Part of a small language model's weights.
Size: 9 layers, width 768, 8 heads of 96 (1 for keys and values), vocabulary 32768, 79.6M parameters.
Architecture: LayerNorm before each block, rotary positions, no biases in attention or MLP.
Each number is 128 + 32 x the weight over its row's rms, rounded and kept within 0 to 255. Layers, rows and columns count from 0. The size above them is the row's rms in percent of the matrix's.

# layer 3 MLP up, 3072x768, rms 0.031, rows 584-610, columns 0-127
size [ 97 101 110 101 109 103  98  98 113  97 113  99 100 105 106  99 113 100 100  97  83  88 100  96 104 114 121]
[[121 158  76 141 133 116 184 132 136 154 105 127 102 134 107 151 148 108 240 123 104 138  96 119 117  50 102  76  62 114 109 127 157 107 114  74 168 109 196 117  98 117 106  73  86 177 132 114 134 131 104 135  76 170 139 148 161 139 106 182 162 108 114 152 130  90 170  78 155 157 151 146  99 131  90 125 101 150  82 117 112 114 140 127 133 132  61 158 198 172 191 192 161  42 167  87 134 113 165 154 121 101 120 139 150  97 131 136  52 103 129 106 149  90 111  98 138 123 105 132 207 101 116 104 133 109  61 152]
 [142 148  89 139 157  94 122 156 150 144  91 157 135 129 172 147 166 250 154 167 105  87  58 136 100 134 134 158 150 161 132 110 147 190 106  72 110 112 146  97 134 139 152 126 132 112 111 139 159 134 131 177 116 125 207 157 152 106 107 134 110 155 109 146 162 145 155 144  61 180  82 162  97 143  85 128 111 136 121 122 112 101 134 136  97  96 133 114 122 131 106 114  76 121 131 106 117  70 200  87  91  95 106 118 169  93 100 128 131 137  71 157 134  76  85 118  52 152 137 139 114 111 126  82 143 175 144 169]
 [161 128 116 131 129 165 171 118 120 119 157 119  68 147  91 125 185 115 172 118  83 123  94  72 128 139 128 187 102 105 112 169 166 138 126 195 141 125 126 149 113 111 110 141  85  70 113 137  90 141 176 139 189  88 169 137 159 159 100 157 193 101 133 150 118 163 145 155 134  86 151 119 202 120 121 148 119  94 111 123 129 104 129 134 146 129 155 143 109 184 123 161 126 109 149  82 130 105 178  94 106 152 138  88 136 146 154 135  45 126 122 111 160 138 223  79  93 115 162 109 153 156 122  39  86 125 149 133]
 [124  91  94 132  82  93 187 112 133 161 202  72 139 165 147 108 100 104 119 131  83 118  89 124 149  92 163  99  74 181 112 100 212  88  85 142  92 133  54  89 137  80 219  95  90 110 135 109 140 149  93  90 114 174 108 188  89  86 122 159 157  51 174 122 153 133  90 104 118  96 133 116 154 123  90 137 149 150  96 107 183 143 115 136  84 136 171 152  75 185  95 160 118 137 133 124 151  82 182 110 181 144  80  68 156 156 144  82 134 132 139  74 128  95 157 145  70 150 135 133 117 178 161  95 127 126 122  98]
 [125 124 115  96 107 149  91  95 189 135 152  88 156 150 102 148 122 119 156 152 117 172 122 149 169 100 133  78 186 132 120  97 157 150 125  96  94 156 124 134 178 121 166 120  85  58 144 163 128 126  97 133 123 168 104 132 124 132 130  93 114 124 122  86 129 124 165 111 119  99 126 115 173 126 149 135 118  63 211 125 146 171 105  85  93 140 159 135 101 117 166 126 135  76  90 145 129  85 158 102 143 143  93  58 133 140 162  86  62 149 145  91 123 106 134 117  68 104 108  54 156 121  93  71  91 148 114 160]
 [151 134 139 110 165 106 118  93 116 123 136 130 130 155 140 128  79 144 111 158 151 138 143 143  77 168 127 123  85 148 194 159 137 138 164  84  84 137  68 188 144  74 128 172 118 136  96 106  96 161 133 137  98  94 132 123 120 104  57 116 158 139 128 109 196 129  84 127 122  90 156 107 109 119  95 132 121 126 191 124 170  89  81  89 119  91 168 139 181  84 107  85 117  56 132  81 117  96 150 147 152 153 124 168 111 159 148 105 149 133 120  87 163  85 175  90  32 113 115  47 158  92 141 116  95 142 104 148]
 [126  62 174 103 106 159 111 136  84  95 194  61  81 103 161 107 170  88 100  75 116 137 146 169 105  91 154 161 104 106 109 151 116 173 129 147 149 148 136 146 102 153 143  84 138 162 113 116 137  96 102 148 142 116 118 168 126  93 125 141 124  98 163 150 160 136 100 134  91  74  99  88 147  56  97 130 163 113 112 166 132 148 147 146  97 125 182 104  98 161  99 101 162 148  95 133 145  92 181  71 104 168 123 111  99  96  98 109  84 167 139  92 105 127 140 157 107  87 111 142  98 126  79 103  85 104 176 148]
 [122 112  99  98 141  74 128  95 174  78 129 100  53 112 174 108 107 140 139 133  88  85 122 105 139  59  95 109 100  80 135 146 105 118  74 101 119 128 105 155 113  87 137 105 101 112  74 148 111 113 143  92  96 181 147 141 196 174 124 215 142 113 108 119 161 101 117 173  77 122 139 210 105 130  95 118 125 135 166 103 190 134  90  92 175 100 186 121  99 166 103 106 131 125 133 143 145 147 178  95 159 121 162 104 118 151 159 102 126 198  42 133 114 104 154 127 145  39 114 125 115 147 113  80  65  68 129 146]
 [ 88 154 180 125  96 138 140  97 136  94 102 121 126 138 156 167 131 168 113  21 130 129  79 111  84 114 115 168 107 150 102 113 186 161  86 177 106 106 162 131 147  99 176 115  55 140  94 137 108 109 164 159 171 185 129 108 109 174  79 124 135 106 108 132 183 167  96 122 149 176 183 143 159 124 124  89 109 154  85 135 104 143 132 129  86 159  82 177 120 133 138 114 154 151 180  76 148 116  99 192  93 122 120 140 181 115  63 127 100 129 103 160  73 104 112 117 169  94  82  90 153 164 126  89 125  27  83 139]
 [125 119 129  92 214 145 156 155 138  85 121 136 101 136  69 101 130 175 116 120 113 100 141 163  67 105 138 113 116 169 107 153  61 122 103 152 132  92  66 130 137 168 127  67 141  47 100 116  36 120 153  85 147 125 151 185 123 116 159 119 140 135 134 175 129 119 138 183 156 132 108 126  85 134 140 159 122 106 115 103 155 114 110 110 119 158 130  95 158 140  94 172 160 162 143 113 121 145 173 192  24 112 128 173 106  97 116 122  92 176 115 132 128 137 180 113  98 163  63 130 112 175 178 144 168 166 159 122]
 [139 111 176 172 146 134 185  96 123 120 167 125 162 171 201 154 158 117 150  95 113 112 112  68 113 141  86 155 140 113 140 155  97 157  84  41 134 154 119 188 128 103 179 124 106  89 122 141 130 167 151 169 191 129 130 178 121 210 103 155 138 115 195 122 129 164  71 118  78 103  95 142 153 147 113 110 112 102 143 159 181 142  72 151 163 132 167 196 158 175  76  92 111 114  91  96 114 107 112 135 121  68 104 109 133 129 152 124 167  98 131  63 113 129 209  98 102 102 108 117 138 121  63  84 123 101  98 163]
 [126 106 114 112 115 144 129  50 130  76 177 135 136 215 105  96 101 131 110 173 147 171 165 119 166 103 162 178 133 166 153  92 112  52 102 144 148 155 163 156 141  77 151 129  67 111 146 170  96 108 112  77 124 118 134 164 158 118 147 128 109 116 115 107 148  94 130 108  71  94  76 163 119 135  98  90 166 147  68 145 182 135 117  71  86 157 160 124 131 107 108 221 154 131 148 111  80 119 150 102 179 101 152 143  91 123  95 164  99 116 102 166 195 154 118 127 119 114  99 135 131 165 145 121  68 113 114 117]
 [150 155 104 152 180  91 126  98 176 100 160 128 133 124 137 141 131 108 147 162  67 119 141  95 141 114  65 161  60 135 119 152 158 122 169 108 129 157 114 171 156 138 170 136 112 133 145 126  91 129 184 127 140 119 126  99  98  81  92 180 182 137 130  84 125 121 162 157 135 165 107 227  46  86 132 108  89 143 176 173 136  48  97  82 130  71 137 167 199 107 161 135  97 120 117  69 146 116  91 139 141  91 151 119 130 152 119 163  97 126 129  83 127 150 122  96 139 144 122 127  97 172 133 117 152  95 111 137]
 [100 121 125 132 119 101 117 142 129  85  93 148 156 127 142 121 140 146 113 112 100  87 113 131 156 135 148 107 166 215 170 160 160 110 119 140  82 109 138 178  96 130 134 120 115 186 142 119  57 137 124 147 169 106 124 154 139 141 126 121 107 135 183  78 136 107 159  62  43  98  53 143 126  46 140 157 140 207 190 160 111 131 119 166 102 171 129 174 135  82  95 168 116  94 121 144 127 110 130 104  67 172 127  95 122 133 127 138 137 172 133 100 158 130 178 126  80 149 118  89 108  85 133 119 116 149 154 136]
 [170 163 153 130  98 129 113 108 101 137  98 149 110 115 151 108 167 148  89 142 108  35 134 175 159 125 105 164 147 112 107 118 127  85 113  78 112 121 146 133  89  87 157  69 103 126 119  87  50 114 164 153 122 123 121 138  85 117 139 120 158 101 120  99 191 161 151 143 120 172 158 116 122 118  92 132 175 172 157 127 184  86 136 183 144 154 160 132 169 145 126 112  94 105 141  91  65 129 146 124  93 131  94 100 147 171  91 120 141 150 142 118 149 134 200 132 119 131  58 109 213 131 121 172 100 171 118 110]
 [ 89 112 145 137  99 112 102  85 120 104 111 116 128 137 108 155  42 121 121 129  81 154 117 153 123 118 175 136 119 158 137 116 155 143 146 127 106  88  77 159 103 155 117 127 151 112 143 105  98 169 184  93 171 119 121 101 150 162 111 153  99 130 206 130  87 154 145  96 116 116 160  79 108 128 226 179 104  84 131 100  69 125 131 140 153 186 125  70 122 123 197 167 146  98 121 148 190 106 141 157 157 101 139 116 143 155 125 100  58 165 107 188 167  89 134 103 129 129 103 101 122 200 141 107 173 175 152 101]
 [114 152 151 136 168  97 112 183 157 118 111 157 109 175 110 151 118 118 126 155  92 115 193 134 112 130 124 160 101  96 126 112 206 147 144  71 127 132 169 136 121 169  94  93  82  81 107 101  58 133 144 135 161  86 143 220 113 160  34 113 165 131  74  85 142 161 120  73 114 149 150  88  81 121 150 161 180 141 152 133 152 148 129 143  80 123 135 147 174 102 131 128 125 134 120 194 134 142 122 144 172 167 105 153 162 107 155 132 111 123 163 160  93  75 147  80 130  81 113 102 149 134  99  64 165 139  70 137]
 [101 197 136 181  94 108 158 149 132 192 146 130  36 155 116 133 157 139 183 131 120 123  37 127 145  81  79 155 168  56 123 217 143 146 112  76 168  46 155 103 134 146 106 152 102 105  88 135 128 150 146 116 122 168 120 182 165 111 121 102 202  96 127 141 147  97 132 110 134 120 104 140 123 114 138 143 177 155 101 139 112 115 141 110  96 120 110 200 147 109 109 165 142 120 121  90 152 107 123  84 130 158 120  87 172 126 145  95 158 137 139 115 121  91 137  97  88 135 156 109 126 151 172 122  99  77 109 111]
 [ 86  87  85 100 118 127 135 193 138 101 149 134  93 128 179 136 112 117  96 131 125 113  98 125  92 112  43 211 216 120 128 133 126  84  84 134 144  88 127 125 179 114 163 133 109 204 123 161 110 163 142 133 111 139 200 118 118  87 156 136 138  24 182 167 125 118 136 135 130  77 122 144 136 118 116 166 112 118 116 184 191  64 155 124  86 154 137 175  61 185 168 175  69  82 131 144 116 174 144 139  80 133 107  97  83 139 153 162  92 132 103  36 126 138 116 110 115 112 130 130 140 135 178 128 122 128 110 201]
 [157  94 172  93 130 104 130 156  92  89 135 163 136 169 117 115  97 150  86 121 102 168 109  73  98 154 118 114 147 117 142 125 120  43 148 151  94 121 123 128 122 123 159 155 138 108 125 141 111 152 162 105 159 111 205 167 118 146 172 147 184  67 159 117 128 103 144 148 108 134 112 158 133 141 210 105 135 237 166 147 110 159 163 142 126 177 128 146 170 144 146 133 104 121 132 110 131  96 102 166 115 144 107 165 145 123  89 135 114  43 105 132 135 118 144 185 102 124  95 106 107 123 127  94 152  95  82 129]
 [124 164 100 153 142 102 107 145 119 138 121 195 102 146 129 206 185 151 133 114  97 150 124  86  95 166 142 161 130 114  87 134  88 111 148 118 166  74  78 200 156  80 107 139 114 130 140 155 205 151 106  93 102 144 139 213 116  96  56 121 117 135 166  36 200 132 145 136  95 116 106 123 122 107 191 176  58 102 178  97 152 115 181 107  94  89 108 102 152 203 164 216 128 111 140 201  69 125 124 105 159 120  67 117 157 136 102 137  93  77 115 102 108 141 109  83   6 108 124 109 142 157  79 128  89 114 124 107]
 [186  73 106  87  95 144 130 148  84 137  59 137 145 124 160 177 109 113 122 105 161 100 180 113  97 115  75 109 132 111 142 115 127 120 137  81 130  61 175 165 159 115  82 133  92 189 133 141 124 104 169 134  93 153 112 128 116 146 182  96 184 134 125 104 160 110 128 121 122 134 124 135 119 107 148 171 162 146 102 169 112 162 144  74 102 129 146 142 125 115 149 135 120 148 148 117 110 128 171 109 211 135 126 134 131  93 121 119 162  95 153  82  94  78  79 128 119  78 124 123 130 166 163  92 198  96 149 192]
 [182 140 126 146  98 162 132  65 153 126  84 190  89 180 113 127 139 105 155 133 147  49 129 124 122 101  86  63  89 164 101 116 135  75 107 130 142 168 175 111 142 156 138 141  42 111 132 146 102 134 185 201 133 110  78 133 125 111 138 135 125 161  93  87 128 191 142 145 110 179 142 156  59 142 128 190 107 128 123 135 127 125 150 154  59 130 124 179 116 149  81 189 114 137 156  81  61 120 103 141 144 105 126 159 183 121  78 104 162 186 135 165 144 147  81 130 115 129 143  62 195 146  97 140 134 106  71  87]
 [123 152  76 106  87 181 133 132  73 157 117 156 139 182  71  97  77 117 136 182  82 123 164 114 115 110 182 153 149  98 198 144 114 116 143 124 135  76 178 124 131 110 113 122 135 198 161  74  94 140 114 203  88 108 119 120 143 123 168 103 129 104 141  75 120  76 142 138 120  94 118 120 168 108 123 172 121 161  59 122 152 158 148  80 150 118 153 170 100 152 160 166 143 102 112 119 118 161 112 179 107  70  91  45 107 100 152 113 146 142 125 114 166 140  87 166  93 152 146 168 125 152 131 100 105 106  44 108]
 [144 168 143 175 182 159 141  83 115 126 117 125 180 131  88 162 133 135 153  72  97 118  82 154 127 132 116 132 119  90 102 109 121  86 148 121 150 169 144 141 117 150 211 105 141 155 115 119 108 135 136 117  98 101 151 141 147 121 137 145 142 133 135 137  78  96  95  74 152 197  83  87 179 101  84 101 128  92 168 137 119 141 126 135 174 192 118 162 151 125  72 112 125 123 131 112 102 101 159 103 142 166 119 167 119 110 140 101 135 136 156 136 154 126 157 182 110  75  64 108 140 189 137 125  93  96 118  69]
 [161  97 104 142 116 194 129 119 113 147 181 173 125 111 197  94  69 127  66 121 148  99 137 121 129 136 114 163 143 108 146 148 126  86 149 108  87 174 135 116 144 154 148 207 107 151 112 121 104 153 152 157 188 140 112 142 129 156 100 177 130  86 165 103 118 123 130 132 125 124  85  89  85 138 187 122  86 121 108 130 102 125  56 108 134 121 178 137 132 119 114  95 101 104 125 121 101 120 138 166  85 110 115 110 131 117 126 103 113 191  82 136 120 100 147 144 113 111 125 115 126 176 154 126 112 128 119 124]
 [173 149 141 147 144 138 179  77 141 150 120 138 115 209 122 219 120  97 103  94  66 143 111  47 171 126  78 126 120  59 119 163 128 141 120 122  79 123 151 154 126 105 150 106 128  91 136  96 101 184 130 193 138 144 139 123 138 152  64 128  92 120  68 134 127 167 109 152 150 105 138 144 145  89  62 165 154  91 158 120 203  90 130  80 135 150 109 179 152 136  92 119 148 125 167 150 170  99 143 113 152  79 120 144 109 122 101  86 105 143  59  92  89 120 116 192  80 111  89 129 126 141 126 105 139 141 146 163]]
# layer 3 MLP down (transposed), 3072x768, rms 0.0268, rows 584-610, columns 0-127
size [ 92 103 108 108 112 106  91 105 122  86  89  92  80 103 105 102 127 102  93  99  91  90 104  94 137 155  89]
[[106  80 132 116  88 122 113 126  51  18 102 140 106 130 161 102  68 139 171 164 143 128 126  85  89 153 110 138 108  99 134 163 117 169 112 120 169 141 161 108 214 157 204 142 122  50 106 102  89 188  74 132 164 114 163 182 112 101 120  82 137 115 105 109 125  95 160  70  89  71 108 121 130  97 132 141 130  83 139 123 101 102 142 128 138 115 174 105 145 126 139 150 136 125 120 137 111  99 114 130 111 137  74  69  85 180  89 200 152 166 124 159 117 149 149 115 100 126 107 144 120 153 150 132 143  93 134 119]
 [169 145  75 113 138  96 145 166 142 142 132 143 139 150 135 136 118 146 131  83 125 113 124 122 110 120 121  82 169 119 133 196 136 144 141 111 130 154 169 146 157 127 108 141 145 163 135 150 180  63 130 157 127 163 157 133  98 125 120 117 112  72 133 149 102 115 192 104  99 126 154 134 122 130 131 135 155 129 151 108 152 171 111 102 117 110 129 160 110 116  95  87 144 170 132 141 108 162 195 173 129 151 145 164  52 123  83 100 148 127  63 157 131 145  71  84  86  84 132 144  92 112 107 133 139 123 167 180]
 [132 132 139 112 157 209 106 159 177 161 110 170 174  83 165 134 132 127 129 137 146  71 122 110 157 146 138  98 157  84 115 158 152 143 157 160 135 144 115 129 159 105 102 143  83 105 119 137 118 154  98 119 159 138 206 105  75 123 116 131 125 198 119  52 115 132 112 133 155 131 137  78 120 166 150 167 174 130 169 134  68 151 100 150 109 146  88 120 135 120 147 116  64 113  90 133  94 150 123  91 123 188 219 132 140 173 188 124 104 104 156 105 206 137 137 121 108 119 108 141 130 160  67 104 134 135 133  96]
 [128 139  94 200 131 106  95 140 163 147 129 169  98  93 156 100  98 163 117 136  88 110  80 120  95  99 137 119 130 173 170 120 154 115  77 168 157 121 146 129 130 109 163  95 119 130  70 163 131 164 190 132 135  98 136 122 160 114 124  74 161  40  88 104 103 169  99  96 129 133 131  74 106 162 125 116 164 203  89 125 106 111 127 135 131 192 146 105  98 148 138 107 165 143 168 136 126 143 162 160 166 155 108 144 136 135 122  76 142 144  58 121 111 143 157 119  99 110 147  76 103  29  98 148 107 101 103 122]
 [101  20 179  89 122 106 103 106 174 173  89  55 152 136 161 119 135 126 133 131  94 219 140 128  61 123 152  84 133 135 128  91  52 134 141 137 122 111 129 142 145 194  73 159 103 135 117 142 141 148 172  75 145 164 129 149 181 157 110  77  85 143  98 103 140 145 131 169 187 149 111 150 133 167 110 109  94 124 145 116 174 140 119 167 154 173 162 125 144  83 116 177  77 165 123  83 138 113 102  99 144 165 203  95 116 193 102 167 157  87  82  87 185  79 126 179 135 125  93 171 124  68 110  87 115 106 145 147]
 [165 151 134 175 116 103 185  91 152 153 147 152 144 149 115 162 172 117 120 175  99 139  85 182 154 166 139 115 140 121 137 118 110 144 131  93 177 158 132 119 109 145 104 102  57 158  93  72 159 154 108  65 149 142 112 117 168 127 157  95  87 152  94 152 148  90 139 117 179 120 151 141 104 203 133 117  96 106 146 158 134 149 129  97 126 167 102 159 118 107  83  93  91 150 113 113 153 153 128 100 134 167 128  98 184 150 111 175 111 164 131  87 112  99  98 164 118  88 141 147 161 123 128 150 112 130 130 174]
 [149 125 146 121  77  99  64 103 198 158 181 121 133 190 111 150 178  69  49 206 116 141 141 123 146 118 134 136 131 110  85 129 111 148 185 134 177 140 162 181 149 139 164 171  53  78 100 136  91 139 167 146 101  89 177 132 110 140  97 145  77 144 141 127 140 176 159 100 157 131 139 120 101 171  70 134 152 138 143 120 115 110 129 112 147 116  65  84 145 115 170 136  82 148 109 132 108  68 104  95 164 149 102 117 144 127  92 127 142 111  77 166 198 114  72 124  87 108 180  91 116  87  97 160 121  98 147  49]
 [143  87 176 123 159 161 148 133  97 121 129  89 109 206 137 124 126 148 106 160  87 198  91  92 136 219  50 113 112  81  93 155 154 123 146 150 108  67  87 137 106 110 115 126 169 110 131 136 126 128 124 124  75 129 132 106 104 137 120  89 182  95  79 104 144 146 213 106  97 137  72 141 151 156 138 131 127  81 121 130  93  60 135 102  45  94 146  99 222 197  62 117 157 120 134 127 155 125 132 151 131 144 114 204 126 150 122 166 139 107 118 115  96  85 117 127  69 112 106 175 140 117 114 124 133 152 121 139]
 [149 156 153 104 158 193  61  65 134 179  96 189 121  85 123 134 126 166 129 104 104 155  86  23 166 133 111 106 128 154 157 136 160 106  70 123 157 144 147  83  87 113 141 126 102 126 156 109  98 138 157 159  95  87  82  80 117 159  93 136 145 128  76 177 127  72 132 114 174  51 151  40 154 101 182 106 129 131 166 130  51 133 170 154 143 141 104 121 157 131 170 175 146 160 114 145 152 160 181  90 147 128  96 118 143 112 129 131 130 151  97 124 109 110 147 138 129 160  59  82 145 187  99  96 111 102  95  73]
 [174 156  98 115 121 143 190 177 132 111  96  96 181 138 140 110 131  85 153 102 148 118 101 123 143 190 120 119  51  87  74 176 184 151 171 133 146 141 128 139 119 134 165  78  24 107 142 145 104 122 141 134 106  98 157 122 137 124 100 167 155  63  93  84 154 114 131 112 131 177 154 118 128 189 107 115 143 177 109 147  91 110 138 106 149 135 120 174 105 131 153 143  92 136  78 158 111  90 137 149 144 129 134 113 120 160 152 200 185 137  90 105 163 111 145 153 137  77 137 105 110  75 179  90  78 123 118 130]
 [153 176 122 130 128 104 130 119 122 205 180 149 151 105 107  88  98 145 133 142  95 138 139 119 126 144  85 125 129  82 147 124  95 130 134  93 138 113 146 120 162  70 125 103 147 136 180 142 136 184  60 110 117 123 181 133 122 115 164 106  85 172  64 113 126 130 151 140 118 148 166 128 118 122 120 147 140 104 143  50 139 115 130 136 137 151 126 105  95 162 133 106 108 147 133 152 138 113 105 178 162  92  95 111 187 125 130 143 159 150 112 121 117 135 114  85 137 101 138 175 138 180  98 111 150 167 136 116]
 [185 118 134 129 143  77 109 153 138 113 192 136 141 116 161 109  58 170 179 106  57 179 104 136 136 204 140  99 145 140 134 171 118 178 105  98  90 124 141  96 135 154 120 162  84 129 117 126 114 132 111 110 159 101 151 168 105 150 101  89 119 153 147 164 159 157 164 124  70 158 109 186 120 108 197 160 181 137 108 127 140 146  98 111  97 137  70  88  78 149 169 184 140 111 112 182 120 119  74 174  97 103 129 109 127 147 107  88 114 154 142 110 120 117 160 150 139 143 104 154 139 133 205  97 156 114 170 159]
 [116 140 167 121 145  83 124 109 121  99 124 138 130  81 113 137 118 157 145  81 139 147 117 155 123 108 133 121 155 153 133 177 121 124 129 126  89 153 162  87 133 158 116 164 120 102 151 120 135 205  68 109  90 165 157 147 153 153 114 111 101 109 158  97 105 135 145 147 152 103 132 145 167 134 166 136 145 109 168 120 136 134 132 116  96 185  98 105 155 142  99 125 134 120 156 151 124 135 131 132 123 134 143 168 135 118 107 115  99 156 126 162 134 161 119 138 124 124 123 121 111  86 138 150 112 135  95 117]
 [133  83 140  95 163 113  64  94 137 174 109 108 141 133  88 181 161 116 114 113 105 100 119 136 169 169  97 162 138 120 100 128 158 143  91 148 152 219 128 100 153 114 138 126 139 152 132 100 159 113 111 165 145  66 120  90 192 146 115 157 108 161 102 147  85 110 120 154 101  61 147  87 118 125 134  27 117 127 168 128 109 139 118 134 133 189 143 111 121 144 156 139 177  83 169 135 150 156 160 133  98 155  89  82 138 156 131 169 107 114 131 101  88  57 154 127 127 122 131 173 114 164  90 122 137  52 124 150]
 [129 127 137 169 112 136 117 110 148 182 172  48 110  84  87 174 159 118 176 159 171 131  98 156  69 100 103 151  85 148 119  64 145 157  95 171 114 110 120 183 150 170 125 114 151 162 139 190 196 116 138 173 112  83 101 151 147  89 144 127 122 146 136 172 141 106 126 140 138 101 145 101 101 125 152 128 161  86 155  81 160  85  90 103 161 158 146 121  51 138  73 137 156 133 123 131 128 108 127 111 117  98 154  98 113  81  83 137 150 111 109 149 172 163 149 139 172  94 154 111 151 191 102  78 128 118 120 100]
 [156 107 117  84 164 147 161  74 148  91 119  69  71 177 107  89 190 150 129 103 157 130 138 113 105 103  75 134 140 126  90 139 132 150 191 143 173 105  97 157 135  73 139 170 151 139  62 176  72 102 117 127 145 116 168 109 107 124 113  93 190 133 114  87 152  68 177 102 133  75 123 151 130 155 120 110  61 145 120 107 152 157 158 137 131 115 113 141 104 127  86  72 142 142 107 149 110 137 147 137 146 165 196 163 145 133 120 159 166 124 118 131  56 149 163 102 142 147 167 104 169 116  57 123 107 139 118 122]
 [123 137 107  88  95 145 107  93 129 148 126 137  91  65  61 154 182 152  52  92 145 136  82 178  78 133  96 119 118  99 125 116 125 162 168 122 159 147 113 108 162 141  68 139  61  80 136 167 154 164 171 144 124 151  86 123 166 131 162 112  98 112 108 146 122 141 136 149 176  99 151 245 129 128 112  83 155 146  88  97 209 134 126 114 176 158 111 127 128 115 113 157 134 137  65 114 106  66 133 135 109 110 151 138 133 172 101 124 114 102  88  78 117 116 112  90  76 143 144 124 163 149  93 125 121 186 137  94]
 [119 151 165 150 144 121 143 125 165 110 158 134 126  71 131 136 177 151 132  84 163 117 155 110 157 163 134  82  95 124 149  48 158 106  71 179 196 123 142 168 143 120 184 141 140 139 148 156 121 134  70 132 102  95 177 178 128 130 152 136 215 124 133 112 172 136 145 118 154  65 108 120 171  82 124  97 148 117 135 104 112 172 137 185 137 112 120 163 150 145  92 164 144  92 124 128 106 115 154 157 130 100 130 133 147 100  83 131 156 160 106 121 126 137 147 139 162 150 167  94 124 153 152 111  62 131 111 117]
 [181  92 148 130 189 174 115 158 125 112  90 144 105  87 191  86 101 114 117 136 169 132  80 145 111 186  23 109 113 133 101 138 180  74  48 147 164 123 142 155 108  66 148 121 104 144 155 133 125  97 127 116 119 174 147  76 123 132  88 150 197 108 145 127 115 151 135 144 110 189  95 133 133 173 137 138 175 163 121 142 123 144 158 173 110 176 103 147 160 142 142 133 158 147 171 133  65  54 154 140 158 173 161  98 153 164 126 158 134 140 112 147  97 141 122 128  74 213 146 115 112 111 110 166 111 139  97 114]
 [123 161  80  72 116 102 121 155 129 112 179 102 114 130 159 106 167 158 176 138 171 135 171 119 153 155  61 119  82 149 106 129 136 172 154 169 132 147 166  89 118 142  74 102 130 148 138 106 198 131 143 154  98  91 134 149  95 115 183 120 128 102 136  68 160 110 156 129 163 171 141 156 165  86 100 166 129 136 112 110 193 119  65 117 124  77 157 194 130 163 109 109 129  82 122 122 131 161 133 125 126 191 148 159  86 196  80 157 137 135 124 131 165 144  86 157 185 105 158 179 157  77 190  98 126 152 146 170]
 [137  87 191 170  75 190 102 165 113 160 160 134 135 130 116 105  96 154 177 102  96  75 172 131 135 105 130  98 156 170 127 106 138 115  77 112  87  83 176 114 131 112 131  76  98 153 106  70  53 111 154 151 137 137  95  92 157 136 132 142 161 112  82 103 117 103  99 146 191 138 121 141 140 112 138  80 161 102  44 181 108 121 100 134 151 169 146 164 128 105 137 104  99 157 134  53  93 150 163 135 116 132 175 129 149 125  87 120 100 159 109 172 106  77 188 118 182 135 128 174  94 138 178 152 158 129  94 165]
 [106 195 105 168 142 207 124  60 100  80 132 170 131 147 128 106 121 155 171  94 146 160 103 106 172 121 137 121 150 129 146 143 115 164  73 136 137 136 101  85 109 116 143 112 191 138 138 160 122 178 178 188 161  85 130 114 167 126 112 119 190 129  41  99 103 182 131 207  95 141 159 107 110 123 135 103  99  99 157  83 136 116 140 125 144 139 133  98 140 147  92 109  94  63 122 134 127 122 154 107  57 100 171 128 171 145 189 151 120 169 156 119 134 188 178 188 140 141  75 138 105 155  75 122  31 155  99  96]
 [106 137 133 133 134  87  97 116 167 138 134 147 182 103 170 121 160  58 124 119  67  98 162 114  98 121 117 173 141 124 133  93  88 164 126 142 129 159 151 144 112 128  64 145  77 119 132 161 109 137 130 191  88  88  42 100 105 201 102 187 100 189 140 108 102 105 109 104 134 131 143 125 115 160 150 123 138  68 122 135 116 119  94 148 164 132 129 145 133 122  86  94  83 127  68 129 205 131 187  91 185 143 195 156 150 183 163 147 101 136 153 133 108 113  87  96 170 125 106  95 114  99 132 100 124 176  66 151]
 [138 132 129 124 156  63 145 146 161 100 158 116 149 152 161 165 123  96 101 109 159 125 118 106 112 111 151 110 105 134 154 160 136 149 116  79 128 177  99  73 114 111 135 142 104 102  82 124 106 116 142 103 129 184  97 170 158 150 129 129 110 133 149 157 126 170 125 129 104 122  87 120 162 136  97 115 165 176 112 111 119 165 104 142 114  96 124 150 143 138 140 159 130  76 162 126 108 121 110 109 119 171 151 150 156 142 115 104 130 126 148 104  92  96 134 138 110  79  57  98 100 118 111  89 179 104  81 145]
 [ 96 156 114 119 147 124 115 126  99 139 117 158 138 102  96 160 132 135 142  75  71 135  80  87 122 130 163 133  72 171 127 127  91  99 110 133 120 104 174 125 154  96 175 121 135 165 107 107 154 187 108 169 151 118 110 114 187 127 140  97 151 106 105 101 119 140  68 105  77 169 133 115 154 118 100  97 130 219  81 132 170 120 136 141 137 182 138 178 175 171 129 134 105  89 115 193 136 147 154 133 179 116 106 181 155 125 102 110 169 138 156 174 180  84 158 177 151 179 102 124 117 131 112  97 137 151 135 146]
 [101  95 110 130 145 126  98 181 101 138 123 166 160  37 140 113  59  96  93 113  94  94 123 157 151 196 112 181 142 118 122 220  79  94 131 123 118 127 129  98 133 136 144 186 134 104 140  81 149 161 125 110 164 149 154 122 140 147  75 138 153 141 110 111  87 100 165 121 119 145 123  73  61 129 141 154  73 118 113 183 133 161 137  99 174 117 183 150 139 165 164  94 100  92 103 130  78  90 131 133 124  97 130  72  70  91 159 139  83 135 112 128 134  65 133 117 144 128 100 120 150 111 117 186 158 124  87 107]
 [116 169 158 148 122 105 146 180 142 156 176 127 138  77 147 149 116 116 158 112 124 120 149 126 159  93  87 125 126  92 133 116 135 103 112 134 121 144 143 102 129 130 142 124 164 130 165 119 109 160  81  59 106 109 161 137 129 130 116 127 103 159 132 163 118 103 145 156 133 127 160  98 118 134  95 156 148 119 154 163 146 114 150 143 136 103  86 118 140 155 163 121 130 135 127 158 148 113 132 148 117  95 115 137 156 169 138 131 135  99 149 180 114 124 117 125 155 110 137 173  85 126 122  67 129 138  84 119]]